config.yaml
hidden_size: 128
vocab_size: 4096
hidden_act: "tanh_gelu"
norm_eps: 1e-05
positions: "learned"
parallel_block: false
init_std_qkv: 0.0314
init_std_o: 0.00474
init_std_up: 0.0314
optimizer: "ademamix"
learning_rate: 0.000733
beta1: 0.9
lr_head: 0.00654
doc_mask: true
dataset: "wikipedia_en"
Each number is 128 + 24 x the weight over the matrix's rms, rounded and kept within 0 to 255. Layers, rows and columns count from 0. Numbers have three digits each.

# down: layer 4 MLP down (transposed), 768x128, rms 0.0539, rows 691-715, columns 0-127
# up: layer 4 MLP up, 768x128, rms 0.0839, rows 692-715, columns 0-127
down691:197121059106106115182148133092058185121186125150117087149172095090192065114109106172089124151165154149159159114134145177091089171159142144097140140104062129166162162127105088150071106186150063140170157101075090104136129125079156057102185135198108163126132161111159124211111084132120065151123122168109100189075114155088112124170129129148159124114162172124093124091083093121117076081090
up692:129126127127129125127127128128128127128126127125129130129129131129118129127129130128128126129127126129127130126127128127129136128128130126127129127129130133127128129129126127130127126129127129130126127127128127126126127125127132128125127130129133128127128129127128125126126129125127131125129125123128126129126127129125129129130129127129128130125129126128128129129128129127126127134130
down692:128130127127127127128130128127129128129129127128127128130128128129129128127129128130127129126130129128126128129127128128127130128129128126129128127127128128129127127125128130129127127125129127128130128128128127129130127129129127128128128128128131127128128129127128126126130128129127129128128126128129127127127128128129128129129130129129128129127128126128129127126126129130128128130128
up693:083145164089155150188104122154113130128117128156119114114139117109136083145198146167098100077136145134156137142155143090177135159111112115149131128105104128096146128110119150137123096146123147132108125116126108143149113070135148082148127159130119175120163167125101151079135171119132113139110148102138141097137084121099124151135162117123168151079113167089112127117096116147160095109180
down693:139170106145119128077164137101136100110101119140093111209110106107113165131071140116142089094095164103117154097131119135124111138128113126145187117120125138141149135161145166127156175124121156113130112097140138128118139121152103141156095145130108128137113114097091127106146110147106119104157185145114150141148103094158129158112131153130098115101137133157147114102163111118141142126126
up694:155137148128141095160146100151184113110141113169156063133073157121134129123149111128105189121150139134114136121102158137146143080085163126153182118140136100102128128102115074091132090130125093051103133161145147139099138126143086080174119116167123131183129132128113135093132204084174110091099134183146085116075162133142107129130133181137183158099141143090154137138131084147142149124131
down694:164111158138155088083166178138137144150106113157152123109136133154110084165147151116116143154139101108142100129116127124080093151153146149144116126134117103165120132145126116070116132142157104155156160119134127133068078132147168121095111105134128106105117176097148122167131130098117109129123128139186084151131133127176138112105101125127084088190135163124090109114137119131134133110140
up695:094038133167142130094106176156135161103154080136126098152138131145161117136212100095148128113079116117145102134107165135120151158138141142132134139088139120091118130081138122126127152144106164124137110130106162105099129083060137092123085092112131143103142179144092167044115119154128112098127153095147150157191146135103137134110125097142138073156130175079115096124126129137161109130140
down695:109117150134144173119144135137111131108149121114144097143142146146129121095163112088161095129025142167092133143147107118124066132110133137113143093129110177065149143142107117173174094069090154124197127162109126150169117136122132143079128126115135119087137156137130115117147129140119147115105120100156130138129133160139130103169110092105175154111147110146097155140139117100096137147120
up696:132146163114138132120125122123136100132122121131138147131141105147113150151149123143117133136116135139125115125124161123129128078122110124118130111108142136104135129119129121163107128124134120124124115145164116125136154124131116138151126132107120141117153123124116113143125113161112122136112132119123128130140117150118151099141151119135132107122111109122132125142145120115140094145158
down696:120131129138102119153135156109116140136117118112128092135137136146128092121147127099129129124128122121121139126111086135110101167133154132137140139140130145136122133135116147093111104147108109124142126113107118126115118149164144109119093145129138117151122122127148137109116133113131138136141128145122105122094122108126115129115117148144145147152139161115131139131148126130119154141133
up697:140132099102108083168149160148121089136147090139142121140176129106136150094070138126143132149080122135128119124163114128082128148150089155134124125134130110147137120110134088086150139139157144144125152094143167143119154107156101192106097110150144130053171121126115120129103136101128140131111092131154146164109118143170133121074093178140138111036131158133152109134124149157098150151120
down697:084114058154147136085184135111095144150112127158141120114120102113133117090072156119085181130137148121087174151100131110101132134174150111128134130174131145108124137156122113139149148107157132106152119166142122169146112098097156154143088176143065178166077122117172092162141151129139074134160120130144135142125154092097147144157150053158061120147144074130097100064118099155156153086118
up698:118134102122144111133124112125137155096162135134092117138114123136102146149120147133131115121125122111132158119126174147158168135089113145158124166160105088125107142134153134130136169132170133133111134121139118097152126150087099082127123103168128168128112131121133126130133135129130127133119144121101102102108135125135150117147134128107140143118139114113149114103125114135128139137146
down698:103153113135109114131140118128127110079158140158071109116083151133166165161141119163126123118148107188071144127188173119129161092092104133102133112137057122108154146098093138112140159127109119147097156101123135135135125148083131126132127101156129142112105102173151174119104161164119163141061117128123132108135103131121148105158137165113132148092119127101125117137138110191134136117120
up699:111110122165113090147117123121166156126128185087117141139136129160132157134139143102198173144098130135146096137132160174090129106123102106116120109123108115141139145153101119126129092119104146109150156157101115082112125116122156115137127115159091160128121114126135147118138129127133144134120138112186150117197107129126152138123089155113116114061100120146136103152139134132135148108099
down699:144132105099101172104135118139094137137151138150116137112137121110138139141109099131123109148096157132112114123111089092150157135093098142135142119177137141116116135170130142148136150135094113122108135168119166158126142130133115124130147129125147126116141100142124128147129117125120127090151106149093115160112127132125159153130103120101143130148121115141081121129124113115111139130136
up700:127128128128130126127130128129129127132129128132127128132126129129132130127129129128126126129127128128129129128129129127130128127126128132128128127128128132129131131130129127128129131133127128128135129130131128128129131124129131131129128128130131129132128130117128129129126128129129130132128127130127127129129128130125127130129128130126128131130130129128128130127130129127129129125127
down700:128126128128129128128128129128128127128129126127128127126128127128128129128129126128127128128128129128127128127128129128127128128131129128130129128127127127128128127126127126126128127129129128126130127130128129128128127127127128129128128128128129127129127128127128127127127129129128126128128127128127128127128127127126129128130128126126126128127128128130129128128128129129127128127128
up701:116110108165153103064100168150085092118096169118158161081141123153122068136101130167146153138121159146132091136171156140118138170123114111124106150141119150147108155118110128111134091120074149140132153176163101128141085076120148098151098143146142174141160125134118129131117100171121124161125096102125140109140091143127110163094145106161131113138135131153121115096092157110159106118082
down701:115119095129121099096166088104099208133122134122147116157087142111114147135083159116131120168137122161109118093139121071081120133185169066116114162113127169140121105167172186122114109147166118145136173109101119118116160123072128142122169114138127114152107128157152092146152110160131111128172110144119122187102102171124118145101126147107118091120066129134141162117124139068088124134120
up702:134126156163126173128136113134157114080128106060147103136107128142125192185160113123101137147138142114147135115110138148119134113112128203133165122094185112099114136132129143151067142139128113102118107105184138089114147089123159133108175133120100172155135113139116155127086136231145137069078109129060147122112140130094106085154132077131117085088081176119116137118117119168134130105161
down702:132148160117092100063144181139080123118121114114096110125118099036119105076102120154113104129149157107154157140142098049125148148159144094112143125174088149127140097113125136125212060142125067161072173119059134149136082121150095128155084135143113141128168113107185114155147090078116137112123185135090176102123163106168171122123097160123179132175188158156174134130143152090141131181096
up703:126086092138183150102129150172094143111142114103132126095142167090131109146152137099116162154108130132142111092120143160067130169145109100116145113098152117121101130120150114139139136142106172104139150123116149083122130111077140146128123091104159156113129131121124197130122104168139129085153169135122141152128133132133130149127096156158126090149139154128112117153158124101154093129111
down703:097101112117157109130126153128149147113141096118151156122122120153125130123119136115168140154135108120128136097107099163143129115128145135099120134185120126131173127134097158178164110103171112142111087131139138160112131073101172110119108150148148183167117141113157113107129120164121108137118161143107108154124141120123121145112083102099067092140122136143090135099157138156118116137077
up704:049079102098234124126154193139154123139142191122115090096164135111115134113116132145111173097123085124155093095141186118172124136123032158128144134170141104152092114098132151129124141158115153105146141096134099134142144117092140162125192130094105102184199105126083119133104087112106156157113137092140104205150092125154161106119179154163129130065173094168144125087081134170135106102153
down704:141085154154136145094098178155163150092103094031106131096164137122138104149131134121143136114118070115120140135154110051106129149165129130129131144145124123109107160164105122147116185133148159135128134097112138086133164148141111114116122188158098116138161131113151195111143108071088120140109087136107153061077150116116178167098150141161125189173168168107133092106167099081188137123040
up705:126102142112148137147146091091122108108103123121162106110164165168107138077100147122084139101138160139097101130104145132112144124163098166088176121110173104129106092109123130129134086149078145161124142085170095156117138163126132163166162171131106124134169128136048126156116131138118119118095139140154123123119125146164136122144126125135174115111121108159094185179087163168110099130085
down705:138104135107144132161127133129104116163111108101113126094149132120089121103121137094117126144094101094113138103103157154133074143131096140166150136128135191138109121108183152117144148119117110131172146112168120116175135129143118121119143165136151153129121121089108138162134084119130106118132173116156085141137083173131100121148161098123107157134139125162129120122106145149113120151102
up706:134087115163112131120149079173089141092122195148157160118106163127124159184100116162135125102137149161111089214130146052174125122130179156118129142176220127101083118120112099134105173148122182151125131106180135130114122164077142085183171089118127125144180115119110090144115162097147116148091143129081155097094068130099136200148123069125155102123059163138128140152115115133172094078126
down706:135166078151142175206136091050167098127172083111114133143185116134131116107172151147148144149114085113104156106176143179111146130132133146094086134105095162157177083096186122158103181122090158105182138101071100037097104119120164133170134132111102151108138136137051152085079177108116132113135147146174086163208102108145136134118183127202140042126172109077095081130130111131081119158122
up707:123119135119123130089087145100115189119118111140147197137158140096133086154148111105182142099102172126141098123164175126115136146129083093125153155107128134126106163139186124117094132138124165166136173126146082109097103156068137155118083147145186168056138108123133137137162100143093127084146136106103142192126104091108129087165125108113104110112146090098072160106177108171154163136125
down707:105093109101154122126125134083122117130154137109123121112118091172127127119117160135151143153122111158103094128167183124086108143178158129107132137128139127158165070151177160113106134138139128153130153088137133125107175151204135144150118095153105108124093119134120121101139134144104168137154114097113090103137129145176134108101101103110101105130143195136115134123113155135101130100065
up708:126129127130130129127125127127125123127126129127128126128124129129107128129123130134126134127127130132126126127122131133126120129129121128123127123128133136126130131123123126130128130129130126130125128124126128121122128126132133124129123128126126129130125125122126124126128129129126128128127124122128125128127129122122128129132128129124130129127130130127126125125128127132128126128126
down708:127128127127131127127131126129130127128129128129127126124128126129128128123130131127127126128125128129128129126129127128125130129129126130129129129128127128129129126127131128130126128130126127124124128127129132127128127128127128130128128125129131129128127128126127128124129129131128128128133128128127128127126129129127128130128129130129128125129126130129128129130128125126128128127128
up709:157133084104144110120161115135099116127133161139110092120162134110131157142116116150087139183103146122120131148134137143088131175161083147114105144149133134161121143142137114095141125136122128085129132133107098127152079142140189147139083148109113118134154131135108074143091134173150162142132131148126083100132130095162139136168123080168132100086117127157138102095107103129107153125064
down709:131129134129124126102149108166122126163128146155128137112128103095123116158116102167116136150132131139091100143146171073139140113158135101144158122127109107133131190109109160154117162097157136098150158112135118126165155105144144080154167123097132100155129092092189073151158124146146095128114108118110101095106097132115112167090110095140116147179110151165114155091120109113122146129122
up710:130141112141167140138134161104106093118146155101108181107103120139134116183154134155103123146131085151159128112109126152151130146141138154119143135098154129095129119131143101124123157135117101120127157134094134140144100133108116158152096124164139104140096117140119135116112143145154131148092128092109106119122116125115124123156149124100125098122112166127137117132124127099143105114157
down710:131166118125116129118105149115115131126135120150110101132159126138128129135149091117107106097129137132111125127134111151126116110143125108108139137117106153120133160159127171120149162146122105123129124122141122109128126108149115146128124117127115126124135148135157115144104096146132114129158126125113123154132137121100136137130139181116132130125116156122130096090125120100112152127127
up711:130128129128128131127128127131129132129130130131128128134132127131131128127132128126131124129128128123130131129131126125128128126127131131129130129128128126132130128130133126125127135133128127130133129130130129131133130129126123129129128128126135127132132133144128129132128129128128133128131127132130130127129128134125126130131130130129126130129127128128127129129129130127128128125128
down711:129127128129128130127128128129127130129128128126128129126129128129129127130127125127128130129129130128129127129129130129129127130130128128129127129128130128127129129129128127128129127129130132129131129130129126128127129128130128129129128129128128126128129129128126127130129129126127126129126128130127128128126131125130128127128128126128129128127128127128129128127128128129125129128128
up712:157123122148142131104138129087171096152228060132110125155164121123145122127103168126155138172069132131115123139104188143130142126097114118127110160192116128095174152078183134092100082150085087117105141097144105116100168185160137113147079078189111158101159119149068070093075126094038159062084180118145072118118180116160109209092154127149154136100107135114091145157085069192064085104160
down712:116165130149058150156132177125090097172153097135130137094060129156121110132146154183125138048104054129140075132122136157137140209079122136093083121149059148193126188154152144147130151098165135133055185077121125167118172146142160103153150083152139097103129144132159145098140185096088102112188152148159086094133114150108102128105112132160116084132061099067190132070173116138099118177113
up713:148096110171110107124097152133105119111124154101105137099141133108117143135163112129121151135111156130127152165132147124119124149141100105120085132157144130131119127120090121114148139117130151115145113068112103115111097115085173127143110105147134151148149113133148136135121109170157146134132148115114135099140087121125101106119124128152129121099099158156178072120108126111103160118109
down713:118110097154137135115168106179136143101155157100125125137092119126120136120131129114136125114126139146064081110138131090148162124137102120125117103143096154122137125109135141170141163114142118142117161152088145137146141155090153104141120122168150179113113123112168137172145131134135154132119126156100121114108135135110140163126100117097115109147107151092136114102132094101137150131148
up714:117113070108153141146157137187089082035125143135122169054151173095133122109112154139079097154178111142119151118074119104109140168143115185116136170131179113156151089084150060103130091208104119171097175109107175134115108139104122097146130109211143167145101089133109155163015232141104152103111187142068164089150104104097156126155117074140159083127135109113131097206149182163170089120088
down714:165203145173128063178151162182108138126101179122100148110081103161125145064065148175064129189168137146088139081149044107090091171159120119156104098087114117151199177119110129086191172161133169196089085143080176137176058161076175207103095103127141073150119049166210107115127103127066187031073107115192179169179175089086043098202158109071046100011203140092135078159072172107189137182165
up715:134138161096163111080179144158142129139079143104148191147120123170129136105139083154129168116144124123112072097072145154080143076197079124099148139123118132171110070120118121092131095156118110108120128162137160134135063113143171135145143160112118146111177115094139169107106141100114196130136107147097151128127094132135120112117110150142094092096118181135128125141113201099141121122144
down715:127124141139097086121150160103120179110150099109181059124141143156148120138128109087127089096140152144140168099194148110136090156118100166151102146139150172109087141146134152126158128191112139116097083099084093137103125149082113174119135115141146113156144157126086085102103129107103090162140129139144134179128138133132153123176152089100087114092149114138135162123100127195112065147129